Each number is 50 + 15 x the weight over its row's rms, rounded and kept within 0 to 99. Layers, rows and columns count from 0. The size before them is the row's rms in percent of the matrix's.

# layer 3 MLP down (transposed), 320x128, rms 0.0732, rows 131-202, columns 64-95
099:53 59 40 54 54 50 67 37 52 48 15 38 51 75 73 68 46 58 48 49 44 45 82 77 51 47 32 44 36 48 42 57
100:62 43 23 46 27 37 58 41 41 42 23 25 37 54 53 76 24 47 53 35 27 58 40 50 63 40 57 44 56 72 58 56
097:62 34 39 62 36 68 41 46 44 52 53 44 56 48 36 68 46 54 48 73 70 63 46 28 50 60 95 31 51 61 36 50
095:69 34 35 48 57 26 42 48 66 32 44 54 36 65 35 49 74 61 75 53 61 56 44 30 65 42 65 39 49 39 22 44
103:23 51 39 34 69 64 50 42 47 54 56 49 33 34 60 17 36 48 49 42 45 41 66 34 60 56 39 40 45 41 44 48
103:75 57 62 44 71 47 38 62 43 49 14 30 50 44 59 46 27 59 57 77 52 29 62 52 68 54 59 39 49 78 43 48
110:92 50 26 54 65 57 71 42 36 40 59 41 26 67 39 80 14 49 39 35 76 44 42 47 39 57 62 55 51 47 49 45
099:67 26 59 79 15 42 70 47 54 66 87 58 57 51 43 70 56 58 51 36 43 53 42 50 43 37 61 58 56 73 45 42
100:27 45 24 50 31 46 54 47 46 38 61 23 24 65 48 38 79 64 51 57 42 65 41 40 41 44 51 39 41 57 24 29
100:53 49 12 50 49 31 57 37 44 51 76 67 52 56 49 58 36 29 50 28 64 55 34 70 76 51 42 61 39 65 49 64
084:67 51 28 19 71 61 25 44 38 46 42 56 27 34 60 66 18 25 57 34 46 17 32 66 32 29 40 43 47 58 40 71
098:49 34 57 23 36 36 47 29 51 27 42 35 43 36 87 60 79 73 72 49 37 31 65 57 75 46 77 44 33 66 30 24
097:51 41 80 37 29 59 34 81 53 57 45 54 62 81 25 63 44 47 58 58 66 39 55 47 57 19 69 31 65 49 40 67
099:65 48 66 50 62 43 49 59 35 69 46 55 49 38 29 57 50 42 57 43 54 31 48 50 37 68 53 33 34 52 65 95
100:65 51 59 63 35 48 39 61 35 51 45 54 59 46 55 56 85 42 31 55 39 25 41 39 42 61 00 35 58 58 58 39
105:26 50 36 61 63 59 55 39 49 33 79 63 45 43 54 44 45 66 47 36 28 51 48 47 66 92 58 30 31 29 53 50
100:59 44 52 57 50 42 69 54 23 66 27 48 36 54 18 28 59 74 68 32 67 37 22 67 47 46 94 56 80 52 48 33
108:61 70 62 51 30 78 72 50 62 60 62 39 56 39 42 72 18 89 57 39 49 22 46 41 40 68 48 29 46 43 40 63
101:71 48 72 72 68 42 52 42 57 44 60 60 44 26 59 30 37 45 33 54 58 69 63 56 45 46 53 41 41 52 56 61
104:51 41 17 66 73 55 59 59 77 58 67 31 40 46 63 56 68 47 52 52 57 27 22 40 62 52 92 58 33 65 35 49
097:33 34 42 67 46 56 56 43 63 41 34 50 56 60 66 51 56 38 68 62 63 29 42 62 79 35 30 61 66 68 59 70
103:53 27 28 65 49 47 52 44 39 43 45 34 28 37 45 31 40 37 42 34 56 64 61 36 84 73 60 61 44 43 68 58
097:58 42 41 32 52 46 38 23 36 51 50 64 88 61 54 36 00 39 47 75 63 45 56 43 57 42 67 29 41 63 42 66
100:78 52 58 36 42 60 63 60 58 63 77 61 57 46 39 81 66 41 78 66 51 47 04 34 38 15 51 52 58 53 43 37
100:70 35 66 42 60 47 59 55 39 59 38 72 38 50 39 43 40 57 57 46 48 67 45 57 49 63 70 51 74 66 73 71
106:21 35 42 44 17 42 51 42 53 32 36 33 49 51 45 19 63 21 50 62 60 75 17 47 29 50 39 59 38 61 69 41
105:16 62 37 25 47 46 68 56 49 49 60 46 51 55 70 17 66 65 63 36 35 84 67 56 29 46 79 67 51 51 40 42
102:21 63 50 46 51 59 76 49 52 47 42 45 25 56 49 37 48 60 49 48 57 54 63 55 48 74 79 62 31 49 66 52
101:65 36 27 84 55 55 56 63 57 74 55 55 67 50 35 24 37 57 36 46 67 44 57 44 30 60 41 62 40 39 74 74
098:74 54 40 64 57 54 59 45 56 45 39 24 46 41 32 65 52 62 48 35 24 37 55 60 52 16 44 67 33 63 67 43
097:37 47 44 36 44 59 21 47 65 69 18 67 57 56 71 60 63 27 43 83 42 51 54 57 32 37 58 49 29 72 50 25
102:56 68 51 41 48 52 17 50 54 59 67 56 37 63 75 29 48 42 45 50 51 50 33 65 65 52 17 68 52 69 74 54
103:14 32 63 40 36 48 61 55 73 74 17 29 63 69 67 46 22 64 58 55 40 37 63 50 51 21 55 52 66 22 57 29
098:45 60 82 44 52 40 51 85 54 61 37 35 55 64 60 84 49 37 62 75 69 44 37 63 46 42 51 22 35 65 20 59
104:51 29 30 57 26 71 52 39 47 43 06 64 52 61 66 45 51 55 33 42 36 53 44 39 44 44 09 60 51 49 57 39
102:24 46 35 61 40 54 25 59 38 29 43 52 65 57 33 45 53 63 63 27 65 62 33 39 38 45 00 54 59 35 71 49
100:42 76 62 68 35 38 50 56 23 63 51 50 65 71 26 47 46 47 50 74 45 45 71 40 42 28 37 64 36 50 61 63
109:47 25 50 36 19 32 58 46 53 35 40 47 56 56 35 67 58 73 45 56 46 27 56 35 66 38 09 78 43 40 31 16
096:43 55 44 67 39 69 44 38 44 34 50 73 52 23 53 45 51 44 55 36 35 44 46 35 50 29 22 59 30 52 51 56
102:43 56 54 42 56 29 20 48 33 52 54 46 45 55 50 33 36 65 65 63 52 34 59 73 53 45 25 54 49 36 57 48
102:33 60 56 48 30 41 30 44 31 53 57 31 65 43 66 53 24 56 47 44 16 62 69 57 68 37 17 75 67 38 60 36
100:51 52 54 53 37 64 66 49 33 65 69 34 13 46 22 65 64 47 31 39 73 59 37 53 19 44 41 44 48 48 52 47
100:24 63 48 63 50 38 36 36 42 68 25 70 52 23 50 56 45 89 81 37 38 26 48 45 60 39 23 40 70 66 31 55
099:43 72 41 47 70 25 37 41 02 52 44 27 47 43 51 32 58 42 58 45 58 41 83 60 56 40 62 70 62 62 58 24
103:66 32 67 60 55 51 46 50 79 40 75 37 62 39 52 53 54 54 31 44 51 28 59 32 43 59 50 47 88 54 13 64
102:47 28 60 44 32 36 54 45 57 70 61 42 56 51 67 56 27 37 29 43 53 77 62 74 41 31 49 72 46 36 58 24
098:56 49 58 62 98 48 44 65 69 44 52 71 62 64 37 40 38 36 41 49 50 42 44 49 63 58 57 55 12 48 50 68
101:40 63 63 09 39 48 50 83 37 58 06 47 32 36 28 34 51 40 70 49 53 39 46 43 41 59 58 53 66 64 53 49
103:65 68 43 36 66 33 35 46 51 55 67 52 67 29 45 31 46 67 41 61 51 50 56 51 29 68 44 59 63 53 55 58
100:45 71 68 41 44 23 40 43 54 70 36 72 68 39 54 52 49 36 49 67 63 47 69 71 51 44 15 39 60 57 71 46
100:22 63 65 51 55 57 35 38 51 41 49 48 41 30 28 47 55 38 71 40 40 43 40 68 61 57 43 57 55 72 54 77
095:35 88 73 31 48 42 34 76 39 23 36 54 62 68 40 35 51 87 38 45 60 43 44 46 55 80 26 64 48 52 20 51
103:32 57 61 38 51 58 74 41 31 49 25 84 57 57 45 38 48 43 37 61 44 36 38 43 51 15 28 69 48 45 74 49
099:47 56 44 38 67 70 52 63 57 48 51 58 55 28 63 50 53 51 50 59 41 59 21 39 40 47 38 50 59 68 41 55
103:27 57 25 43 48 35 32 44 32 56 43 47 43 47 25 53 32 42 44 21 56 36 31 26 49 53 34 59 52 44 57 61
102:82 41 48 42 51 52 70 46 73 39 45 32 63 53 71 48 48 47 28 43 22 68 71 51 75 71 47 74 59 58 53 47
102:72 32 40 65 60 61 33 66 48 47 26 59 48 30 31 63 51 41 34 44 63 33 46 36 44 23 61 37 52 36 30 46
101:36 48 38 32 18 68 48 49 50 59 70 66 67 48 28 42 75 66 48 50 60 57 52 75 47 60 44 38 49 78 59 56
097:41 32 79 77 59 49 54 51 57 56 26 34 39 25 75 52 49 37 42 43 58 87 88 63 34 47 62 45 71 30 48 62
102:66 62 20 40 49 38 22 53 25 63 22 61 40 41 38 38 31 45 50 32 51 48 63 69 48 33 47 65 61 62 66 43
100:46 73 52 52 61 34 61 43 49 57 69 54 71 51 39 62 53 65 57 72 32 28 46 60 47 53 50 45 25 28 56 64
095:53 49 48 81 31 57 58 53 52 61 79 52 28 47 71 72 21 36 43 35 41 38 57 36 49 57 54 47 56 66 76 59
096:63 36 34 59 76 38 28 40 28 66 65 43 41 54 50 77 63 41 42 61 30 30 40 72 60 25 22 70 71 43 48 46
091:50 58 59 44 26 41 49 61 38 68 76 53 54 46 64 34 52 47 50 76 41 58 64 34 53 36 47 60 33 62 47 42
098:79 55 69 63 33 39 50 50 72 47 94 23 33 53 76 52 54 49 75 40 45 45 46 49 50 75 67 49 62 41 29 11
104:35 48 41 68 36 75 43 46 51 48 84 57 61 40 54 69 52 87 45 71 23 31 44 14 52 72 25 65 55 47 54 49
100:38 39 66 44 40 27 47 65 45 55 41 52 38 43 31 51 45 48 58 71 43 59 73 69 78 42 27 52 65 66 60 49
099:49 60 44 50 60 45 31 60 33 52 40 42 66 45 69 31 27 39 22 48 46 43 50 67 45 30 67 52 64 58 67 85
100:22 47 46 40 63 05 62 41 67 73 57 42 26 63 46 56 60 47 41 33 60 42 50 57 62 31 44 50 53 60 66 58
094:17 48 52 56 48 73 49 28 27 69 68 58 38 40 41 58 68 52 27 49 65 59 48 45 41 47 48 37 44 45 72 72
099:41 28 76 52 31 43 32 55 52 59 49 33 67 68 60 34 59 65 37 66 42 79 37 40 34 62 27 51 23 35 66 34
101:28 48 76 43 55 72 43 65 42 43 47 54 65 52 53 64 26 29 53 82 31 41 52 47 33 29 24 46 58 23 44 45
# layer 3 MLP gate, 320x128, rms 0.0804, rows 132-202, columns 64-95
099:53 54 41 21 23 20 14 48 55 45 55 42 40 46 32 65 46 54 56 41 76 70 50 38 34 58 66 41 76 41 53 55
092:56 73 54 54 42 44 58 18 72 67 26 20 45 96 74 43 63 67 51 36 64 80 67 50 47 50 63 62 48 32 14 39
108:42 32 27 41 60 58 25 76 89 60 72 51 46 41 68 54 44 49 31 64 48 50 38 54 54 38 29 56 36 38 34 42
101:59 47 36 13 39 72 49 12 53 65 31 26 41 58 93 39 43 51 33 54 27 27 45 47 67 49 25 41 55 45 32 31
103:56 52 65 24 52 45 59 64 45 39 41 75 43 64 52 66 68 56 47 44 46 67 59 68 40 61 61 77 59 68 46 26
112:46 59 53 42 46 61 65 52 27 36 63 39 46 75 58 46 42 60 44 54 67 48 47 68 41 50 37 60 55 57 70 45
098:60 26 54 45 75 45 43 52 60 70 34 57 29 48 29 50 69 55 46 55 57 48 63 39 87 32 44 64 69 35 60 35
110:67 41 43 57 28 66 52 66 60 60 59 44 52 66 68 20 39 69 55 93 63 38 40 58 57 51 38 42 74 43 28 56
099:68 56 51 43 45 60 07 61 54 34 50 66 20 47 65 72 30 43 27 43 40 54 48 55 44 48 36 57 48 58 42 70
082:42 50 73 45 39 25 50 30 57 41 53 40 57 67 62 40 35 68 22 63 29 83 61 11 55 42 55 51 38 57 75 73
097:28 35 31 30 73 44 37 38 67 32 51 80 45 56 57 34 57 77 43 54 76 20 46 72 36 42 54 51 62 25 42 37
095:52 60 57 59 42 56 44 53 55 21 63 61 43 57 64 78 53 58 61 43 33 64 67 76 16 60 41 46 58 37 72 50
097:44 48 28 43 50 32 63 59 44 59 64 38 60 29 75 44 49 56 31 82 65 05 26 78 45 47 42 54 26 54 93 78
102:54 53 60 45 27 45 33 69 35 65 34 53 59 37 60 42 72 65 35 29 30 54 52 54 50 35 49 75 58 69 72 35
106:43 73 50 48 15 47 46 56 69 68 40 39 61 56 39 51 71 62 40 55 52 26 44 49 33 12 31 51 50 63 57 47
099:46 50 39 56 35 65 27 55 49 71 57 64 23 59 32 16 32 59 34 66 76 42 49 47 83 67 47 50 53 28 32 32
113:50 33 46 27 39 56 34 31 60 56 42 73 21 44 73 49 42 60 54 36 55 49 33 58 51 48 55 74 35 51 41 41
098:59 43 41 24 52 16 34 94 67 54 28 42 56 68 73 65 57 56 61 26 61 75 35 56 60 36 59 43 57 53 27 72
106:59 55 40 36 55 41 63 44 26 52 52 60 25 51 86 51 45 63 13 39 69 66 29 71 29 44 49 65 51 24 36 65
094:51 49 34 27 50 59 35 62 74 61 60 59 70 48 37 58 30 50 74 37 49 43 50 32 64 46 24 19 64 59 74 40
100:42 42 59 60 59 39 19 49 63 71 66 58 43 60 42 65 55 62 71 34 51 66 34 30 71 43 57 49 56 56 68 46
104:48 63 34 39 57 54 40 28 56 50 41 17 68 68 46 46 43 40 61 85 28 34 15 34 55 71 36 38 41 43 38 77
099:60 60 51 62 38 45 62 64 71 28 58 33 72 32 57 27 45 28 48 45 62 47 31 42 38 42 57 31 45 49 58 50
098:54 41 41 22 41 33 50 79 56 55 33 42 57 14 36 70 49 79 54 29 66 61 50 45 53 51 44 77 37 47 49 45
106:70 33 52 13 56 38 22 44 77 59 52 56 39 62 67 52 42 52 57 58 53 55 32 73 75 25 56 26 80 35 52 50
107:52 70 30 19 37 30 31 98 51 52 62 67 31 39 48 43 61 29 73 69 59 41 38 72 70 54 47 14 57 41 52 50
090:64 42 50 56 33 45 55 73 40 37 75 46 36 60 51 33 34 47 72 61 72 77 64 62 57 39 35 36 79 66 42 57
109:79 37 56 43 62 45 46 42 58 28 48 87 40 63 45 50 39 53 59 89 43 04 78 62 73 62 33 06 61 63 50 68
100:34 34 47 40 33 33 49 36 75 52 46 15 57 65 46 55 36 68 52 58 41 45 50 46 39 44 35 46 60 53 30 46
103:49 50 74 53 47 52 43 65 53 69 36 61 60 49 43 48 61 50 73 38 51 55 54 46 40 61 51 57 61 62 41 64
097:59 50 67 48 65 51 21 64 62 85 54 64 40 83 60 63 37 39 78 47 40 56 42 56 56 60 34 40 40 80 69 34
104:44 56 66 45 20 38 55 59 19 69 50 81 60 44 36 25 63 44 40 54 52 80 26 57 77 42 48 39 31 36 33 64
089:59 37 77 59 86 47 62 55 72 40 77 33 36 64 42 63 35 32 49 66 48 23 37 70 38 45 33 55 64 80 27 45
095:62 65 56 32 73 38 44 59 44 44 45 62 41 65 46 57 45 52 25 75 83 63 48 82 56 25 31 52 62 51 58 42
104:49 78 53 67 66 33 37 60 39 38 60 63 20 41 40 46 47 65 37 50 45 40 43 39 42 86 54 58 42 66 53 37
096:55 53 53 46 54 42 45 49 83 40 53 35 41 39 44 53 39 46 48 71 46 46 45 50 40 53 41 65 62 54 55 62
106:53 43 67 56 31 42 56 55 46 60 52 50 54 51 54 46 39 50 28 26 50 61 46 29 49 43 33 12 52 88 45 69
090:49 44 52 60 53 49 66 44 47 61 47 28 44 43 76 44 62 65 62 48 53 41 60 43 17 53 49 44 75 67 48 71
095:45 52 94 55 60 50 43 17 26 54 34 43 46 59 44 52 85 53 49 40 58 53 33 51 32 21 26 58 54 53 43 70
100:36 40 60 59 53 52 48 66 56 55 71 70 32 63 45 59 44 62 49 40 75 40 53 63 27 54 51 63 63 48 58 30
099:47 73 63 23 38 16 43 45 71 47 49 41 49 60 53 33 66 60 38 51 58 44 48 47 46 32 37 24 68 50 60 58
097:46 72 40 54 69 37 44 46 43 37 76 58 54 59 43 45 34 60 65 73 39 64 68 67 42 33 36 70 33 37 30 52
097:26 46 50 34 57 69 57 58 77 62 69 45 59 41 49 35 60 43 26 87 32 37 44 46 47 32 31 34 49 63 38 70
105:62 53 58 38 68 44 52 37 58 61 56 62 43 72 40 58 31 61 56 59 66 49 09 68 69 49 28 61 76 54 49 61
104:49 38 40 39 43 49 22 47 83 56 35 48 56 29 87 49 46 47 39 57 55 25 55 62 51 34 45 53 66 61 62 33
103:38 48 46 48 30 33 65 85 51 59 58 23 54 44 50 71 51 41 35 54 63 23 43 63 29 69 45 33 38 47 57 54
106:42 65 45 51 26 46 61 53 39 43 39 30 63 31 50 54 32 66 58 80 41 61 51 62 18 50 43 30 48 52 47 45
098:49 34 28 44 51 60 58 53 41 27 77 64 58 64 75 69 40 60 73 76 29 28 46 67 30 66 35 40 54 80 35 42
097:39 48 54 39 83 31 61 66 58 44 49 48 49 66 29 50 34 62 34 49 37 48 32 81 55 40 22 57 53 64 36 56
103:30 41 24 49 74 37 46 44 48 52 59 21 49 44 46 08 67 09 62 45 74 33 52 58 47 42 46 50 36 32 57 66
093:47 54 57 53 35 52 48 44 68 50 55 55 42 42 47 67 47 63 42 45 28 35 64 47 44 38 40 53 53 43 73 47
102:66 72 46 14 34 44 41 59 66 51 40 65 38 66 49 72 55 40 17 44 59 24 45 54 49 31 37 43 52 66 55 39
104:64 37 28 41 34 44 58 74 47 42 50 92 46 41 46 52 52 35 53 65 59 52 53 68 54 57 44 43 47 66 49 72
093:53 30 16 50 61 51 32 76 58 48 58 49 36 51 42 52 33 20 52 83 51 52 48 39 21 52 59 50 68 70 73 49
100:43 62 46 33 43 57 55 56 50 30 63 53 46 34 51 53 32 54 32 35 60 46 47 73 48 60 46 24 65 57 55 36
097:73 73 60 29 62 66 60 21 52 63 38 45 87 39 49 44 62 65 51 45 62 39 37 49 59 75 29 46 42 61 54 54
103:49 68 43 46 96 66 54 36 37 23 65 34 61 77 58 46 34 29 40 46 71 58 63 40 29 85 41 93 52 42 68 42
104:27 37 53 33 53 57 49 83 67 26 63 15 34 71 62 34 28 39 57 54 64 63 27 38 45 63 24 52 30 34 64 59
093:62 48 63 66 56 44 24 64 29 62 22 51 51 51 31 73 32 29 44 45 47 54 41 46 53 61 42 59 75 73 46 56
092:59 60 42 58 51 20 77 69 44 24 74 69 70 75 48 38 49 36 53 70 92 56 63 41 47 61 28 62 59 48 57 51
094:84 45 62 59 33 43 51 49 36 47 52 79 22 53 45 39 53 72 39 37 60 49 67 49 27 31 40 52 48 58 55 64
092:71 67 49 48 37 38 27 79 46 55 68 64 41 53 49 54 27 61 39 44 63 34 34 36 41 13 51 49 58 75 54 30
097:13 31 45 69 48 24 26 39 58 47 76 56 52 52 62 59 63 71 53 43 68 49 34 67 42 35 33 31 74 66 38 61
091:55 46 45 12 77 33 22 29 62 26 48 23 44 64 83 70 37 54 37 61 73 36 57 60 67 61 24 49 59 09 56 50
109:64 71 43 41 39 29 46 74 70 71 59 35 71 45 47 48 50 54 57 49 22 64 48 61 91 63 14 36 49 59 80 55
099:46 40 73 56 66 29 66 38 63 71 36 46 60 62 21 67 62 42 67 43 51 73 56 46 31 52 43 42 70 67 80 55
099:55 71 68 64 61 24 25 72 38 60 53 49 53 48 62 43 22 36 55 81 43 58 52 51 49 58 25 42 57 54 47 42
109:57 50 63 55 64 32 41 43 41 36 32 72 43 34 47 39 74 40 62 47 17 41 52 57 77 32 46 71 77 41 44 52
101:47 60 66 65 36 56 73 64 42 54 39 34 77 30 57 20 40 64 51 72 94 69 49 66 38 48 61 39 50 54 59 88
104:26 52 43 63 42 20 52 72 66 69 43 49 41 35 35 75 61 41 55 62 50 43 36 32 35 26 19 64 63 48 41 40
099:51 56 53 51 62 30 44 57 28 23 42 45 57 50 46 37 34 38 59 53 65 52 22 32 51 50 48 35 71 49 65 52
# layer 3 MLP up, 320x128, rms 0.0728, rows 132-202, columns 64-95
100:49 55 68 24 51 60 28 32 54 32 40 35 53 35 28 38 33 43 54 41 28 39 13 47 55 37 41 43 70 47 41 52
095:61 64 76 44 57 54 54 42 76 36 41 42 71 67 58 44 58 86 31 51 48 46 64 90 10 49 42 66 35 32 51 29
100:73 58 32 74 34 39 44 57 61 58 24 36 69 39 35 84 69 56 25 52 60 43 34 15 51 59 34 33 60 70 37 45
104:76 40 41 40 45 49 61 50 48 25 55 59 40 34 49 71 39 37 50 72 45 71 24 34 36 17 38 36 32 62 49 70
107:51 50 78 54 49 27 47 25 26 30 58 52 63 45 63 17 68 65 42 59 55 37 39 43 60 60 53 43 51 23 60 35
113:41 89 61 62 31 31 53 54 52 57 49 58 39 60 24 39 56 85 37 55 40 60 61 42 43 44 54 62 45 58 41 85
097:54 40 81 52 43 58 61 61 42 37 51 65 56 63 18 29 58 64 48 32 73 61 64 69 73 20 51 33 63 74 47 49
102:33 52 63 57 54 30 54 29 54 14 51 40 44 50 59 44 48 46 36 37 48 59 58 56 58 69 65 46 48 51 33 44
101:83 58 57 50 45 65 61 35 33 49 58 60 52 52 54 25 83 62 67 43 48 48 65 56 64 38 45 61 28 44 56 52
085:33 36 35 73 60 42 91 38 46 39 51 28 55 44 43 37 56 39 65 37 47 55 44 42 67 81 46 53 45 28 30 52
098:41 29 56 50 44 53 48 21 66 38 47 40 73 56 38 58 27 58 54 36 60 44 63 36 44 48 40 44 34 51 42 60
098:31 71 41 51 51 66 41 43 65 59 04 40 41 59 50 37 77 50 44 12 50 36 39 23 65 44 55 82 51 50 32 49
099:39 78 43 51 33 53 67 33 39 46 39 25 77 65 31 71 36 59 51 67 61 54 48 47 49 54 63 72 55 49 46 62
101:48 35 42 73 55 58 37 51 47 46 57 57 51 77 47 34 40 28 74 63 66 42 52 38 51 54 42 32 32 56 19 46
101:12 46 71 57 29 41 59 50 49 44 31 66 33 55 63 42 83 59 45 46 55 65 42 47 51 39 44 58 36 31 37 50
099:83 67 59 41 29 25 43 68 55 78 64 61 74 36 58 72 48 65 35 35 51 52 44 27 53 58 43 59 12 53 71 39
111:35 75 69 44 35 30 51 51 26 47 51 40 83 35 57 52 47 54 61 55 41 68 37 76 58 20 42 56 25 44 39 39
101:53 36 41 54 45 33 55 48 54 45 67 66 37 50 42 53 64 57 26 52 54 38 44 52 48 64 59 17 37 69 27 64
107:46 46 42 54 73 37 56 46 32 59 82 40 62 62 73 60 20 48 44 49 67 47 49 69 42 58 57 58 27 99 33 30
098:45 45 53 29 57 22 49 67 47 46 74 72 69 53 45 25 63 45 51 32 51 22 32 44 55 73 44 58 45 53 46 42
103:59 52 43 45 46 47 75 51 66 21 26 34 64 49 60 57 42 48 20 72 47 37 30 48 61 62 37 53 23 45 56 47
100:40 80 46 44 49 63 69 61 68 36 77 35 22 50 44 62 71 55 49 32 79 23 31 39 39 50 32 53 39 36 56 28
098:42 61 62 09 61 68 74 38 58 36 27 49 32 42 70 73 37 30 34 61 62 34 58 48 59 80 56 64 32 19 39 47
101:49 55 45 39 46 49 53 51 79 60 62 37 75 45 30 71 45 84 57 66 44 68 55 42 53 28 39 62 30 44 47 78
108:66 25 40 31 16 57 09 71 55 46 27 40 59 46 67 45 57 46 49 26 70 48 54 38 73 62 48 54 50 78 53 54
105:54 54 59 31 14 46 55 50 22 38 35 68 64 59 67 56 66 55 31 24 40 56 37 52 45 58 42 57 45 62 19 68
102:27 46 25 52 30 39 52 46 36 47 54 58 65 54 63 32 22 59 58 60 56 71 61 28 35 65 61 32 55 44 51 27
103:36 53 42 56 54 52 37 58 74 38 42 49 51 34 44 38 64 60 50 45 69 49 44 64 45 83 43 22 51 55 37 29
099:36 45 33 26 52 60 48 49 78 36 63 58 46 28 65 46 51 54 39 70 52 93 52 50 61 58 30 47 87 50 52 74
096:50 73 50 36 67 45 54 49 49 47 54 08 42 67 31 53 41 75 36 38 43 41 57 55 41 40 27 33 52 44 65 53
099:68 61 12 37 22 50 65 47 61 26 59 35 53 20 58 24 37 61 22 61 55 54 52 54 41 34 42 27 74 21 46 77
105:31 50 61 56 50 29 67 75 31 55 54 59 22 52 42 35 55 50 45 68 29 37 36 69 29 24 53 49 55 44 50 64
097:65 87 51 45 29 55 40 69 18 50 46 44 38 47 47 29 94 38 57 26 50 42 47 61 84 47 38 63 38 49 49 40
103:21 58 58 62 46 50 67 65 43 54 56 51 35 34 64 44 41 07 65 39 73 38 65 59 56 48 65 41 62 25 32 56
098:36 24 49 45 49 73 51 34 40 44 47 35 43 59 61 29 69 64 68 32 40 66 56 32 73 71 44 46 67 32 30 51
104:60 31 56 57 43 58 36 41 30 57 52 79 41 56 45 46 79 54 41 41 52 25 35 52 41 38 55 29 48 55 52 42
109:38 71 33 51 57 09 67 78 35 79 75 59 32 46 23 68 10 33 63 57 53 47 41 21 50 28 45 52 70 70 35 68
090:27 61 55 57 52 48 78 29 31 45 45 33 62 69 49 56 39 58 68 43 56 55 50 39 28 69 56 44 51 40 39 51
099:64 49 18 20 65 31 42 58 24 34 70 66 40 61 37 56 52 31 27 29 66 37 97 67 31 47 71 28 57 62 63 35
096:42 31 35 51 42 53 79 50 51 76 42 51 82 53 63 52 61 65 58 57 26 69 67 56 93 50 37 61 50 67 36 64
101:66 52 56 63 48 67 38 47 48 73 59 29 74 78 66 55 55 39 39 25 40 30 76 25 55 51 64 56 41 38 51 59
098:61 47 46 75 48 45 38 89 53 42 44 44 63 44 51 53 62 43 19 57 69 71 25 38 44 51 57 23 57 57 51 47
101:68 67 66 50 54 66 67 44 50 38 25 49 70 48 42 44 39 40 45 66 51 58 63 63 30 74 63 35 44 61 51 48
103:63 43 54 70 32 59 70 30 26 35 38 20 42 60 68 46 46 59 69 45 65 78 26 26 39 39 54 64 30 66 45 64
101:39 53 79 25 53 52 19 59 31 25 46 49 42 59 52 54 60 31 56 56 72 41 54 55 35 67 53 45 71 62 34 47
101:55 71 27 28 49 61 76 59 40 50 46 20 59 59 47 28 28 74 49 46 30 14 63 75 48 36 82 61 39 60 57 43
102:72 44 53 37 63 53 39 62 72 52 52 47 45 71 40 50 73 17 29 47 53 44 47 49 65 46 24 62 45 61 46 51
100:49 53 22 67 54 69 80 55 53 40 40 32 45 31 36 43 30 44 32 80 34 65 31 71 69 34 49 41 86 55 35 44
097:83 42 49 58 34 71 48 80 61 45 45 46 46 51 56 61 67 46 72 55 44 64 59 31 60 40 57 37 85 53 43 74
100:64 62 58 66 51 44 53 46 52 28 45 15 46 37 71 48 37 49 51 45 29 54 42 21 48 59 31 55 53 57 30 73
092:04 67 45 43 37 28 44 52 63 39 36 43 53 32 55 59 41 47 49 57 64 65 37 36 63 77 69 48 38 17 48 60
103:61 46 39 45 17 47 32 54 48 73 34 56 75 36 49 71 81 52 75 49 46 61 50 45 57 43 37 43 41 60 74 39
098:35 48 58 72 54 62 34 52 52 67 46 50 29 20 59 44 31 09 57 69 38 57 43 34 35 47 26 52 55 48 50 01
103:56 62 50 42 57 53 37 69 44 30 49 45 59 53 58 50 29 48 37 64 61 50 49 60 70 21 36 48 56 47 42 34
097:50 33 50 55 56 45 29 64 40 54 38 42 47 43 30 82 59 44 53 27 62 42 37 52 87 54 37 46 50 81 18 59
100:52 62 62 65 19 54 56 31 39 72 41 82 69 47 53 26 70 71 35 77 66 60 59 42 60 69 59 71 71 54 47 80
102:67 56 55 50 33 61 46 59 58 25 29 56 57 67 36 61 16 43 29 56 35 36 50 29 40 53 49 59 72 57 34 54
098:57 43 42 72 56 59 52 50 45 41 71 66 57 72 60 58 54 29 15 54 70 52 54 57 83 78 51 28 48 73 61 19
100:30 50 31 29 45 48 60 41 67 34 75 74 53 61 50 40 77 69 46 45 23 52 47 42 61 40 52 40 27 57 48 34
106:45 18 60 44 47 51 51 65 58 63 51 54 31 61 54 77 65 59 59 58 61 56 56 65 34 30 52 56 54 62 32 80
093:47 47 44 35 46 56 31 59 46 52 40 58 26 37 74 46 56 62 56 45 64 48 59 40 64 33 61 84 43 30 26 47
089:48 41 68 51 73 65 61 29 58 66 29 49 42 70 47 57 69 50 72 80 42 31 68 78 50 52 31 39 70 50 50 60
087:32 52 67 50 47 63 37 34 59 39 42 32 31 78 42 43 33 53 29 53 42 50 40 38 78 78 59 82 64 34 56 41
095:47 48 34 30 36 78 24 10 25 45 46 40 34 33 60 63 60 46 30 50 70 52 53 28 49 44 38 21 54 74 49 69
103:23 41 60 38 46 52 45 54 60 18 63 43 36 46 43 72 63 58 66 70 52 46 32 31 49 66 68 41 77 48 72 53
098:66 53 69 42 47 48 76 33 47 43 42 25 75 82 39 35 66 17 61 47 46 57 41 59 49 71 49 62 16 67 62 48
098:44 58 48 41 76 71 41 37 64 15 54 37 04 64 57 85 38 89 22 47 41 53 37 76 38 66 48 51 62 15 64 37
099:72 49 64 57 50 63 60 47 42 60 54 59 32 50 32 53 44 31 78 67 64 58 62 51 61 28 54 49 38 59 67 47
096:60 45 36 53 45 47 37 55 63 57 21 44 31 36 56 51 27 45 59 50 42 43 55 42 63 23 61 53 63 86 41 60
101:54 40 44 42 42 57 35 58 37 34 29 35 50 54 65 53 33 24 54 47 48 48 54 35 48 74 60 45 41 66 30 58
101:72 40 29 48 64 42 31 34 54 56 42 47 34 53 53 48 24 31 56 32 47 50 62 75 46 28 37 64 29 43 32 33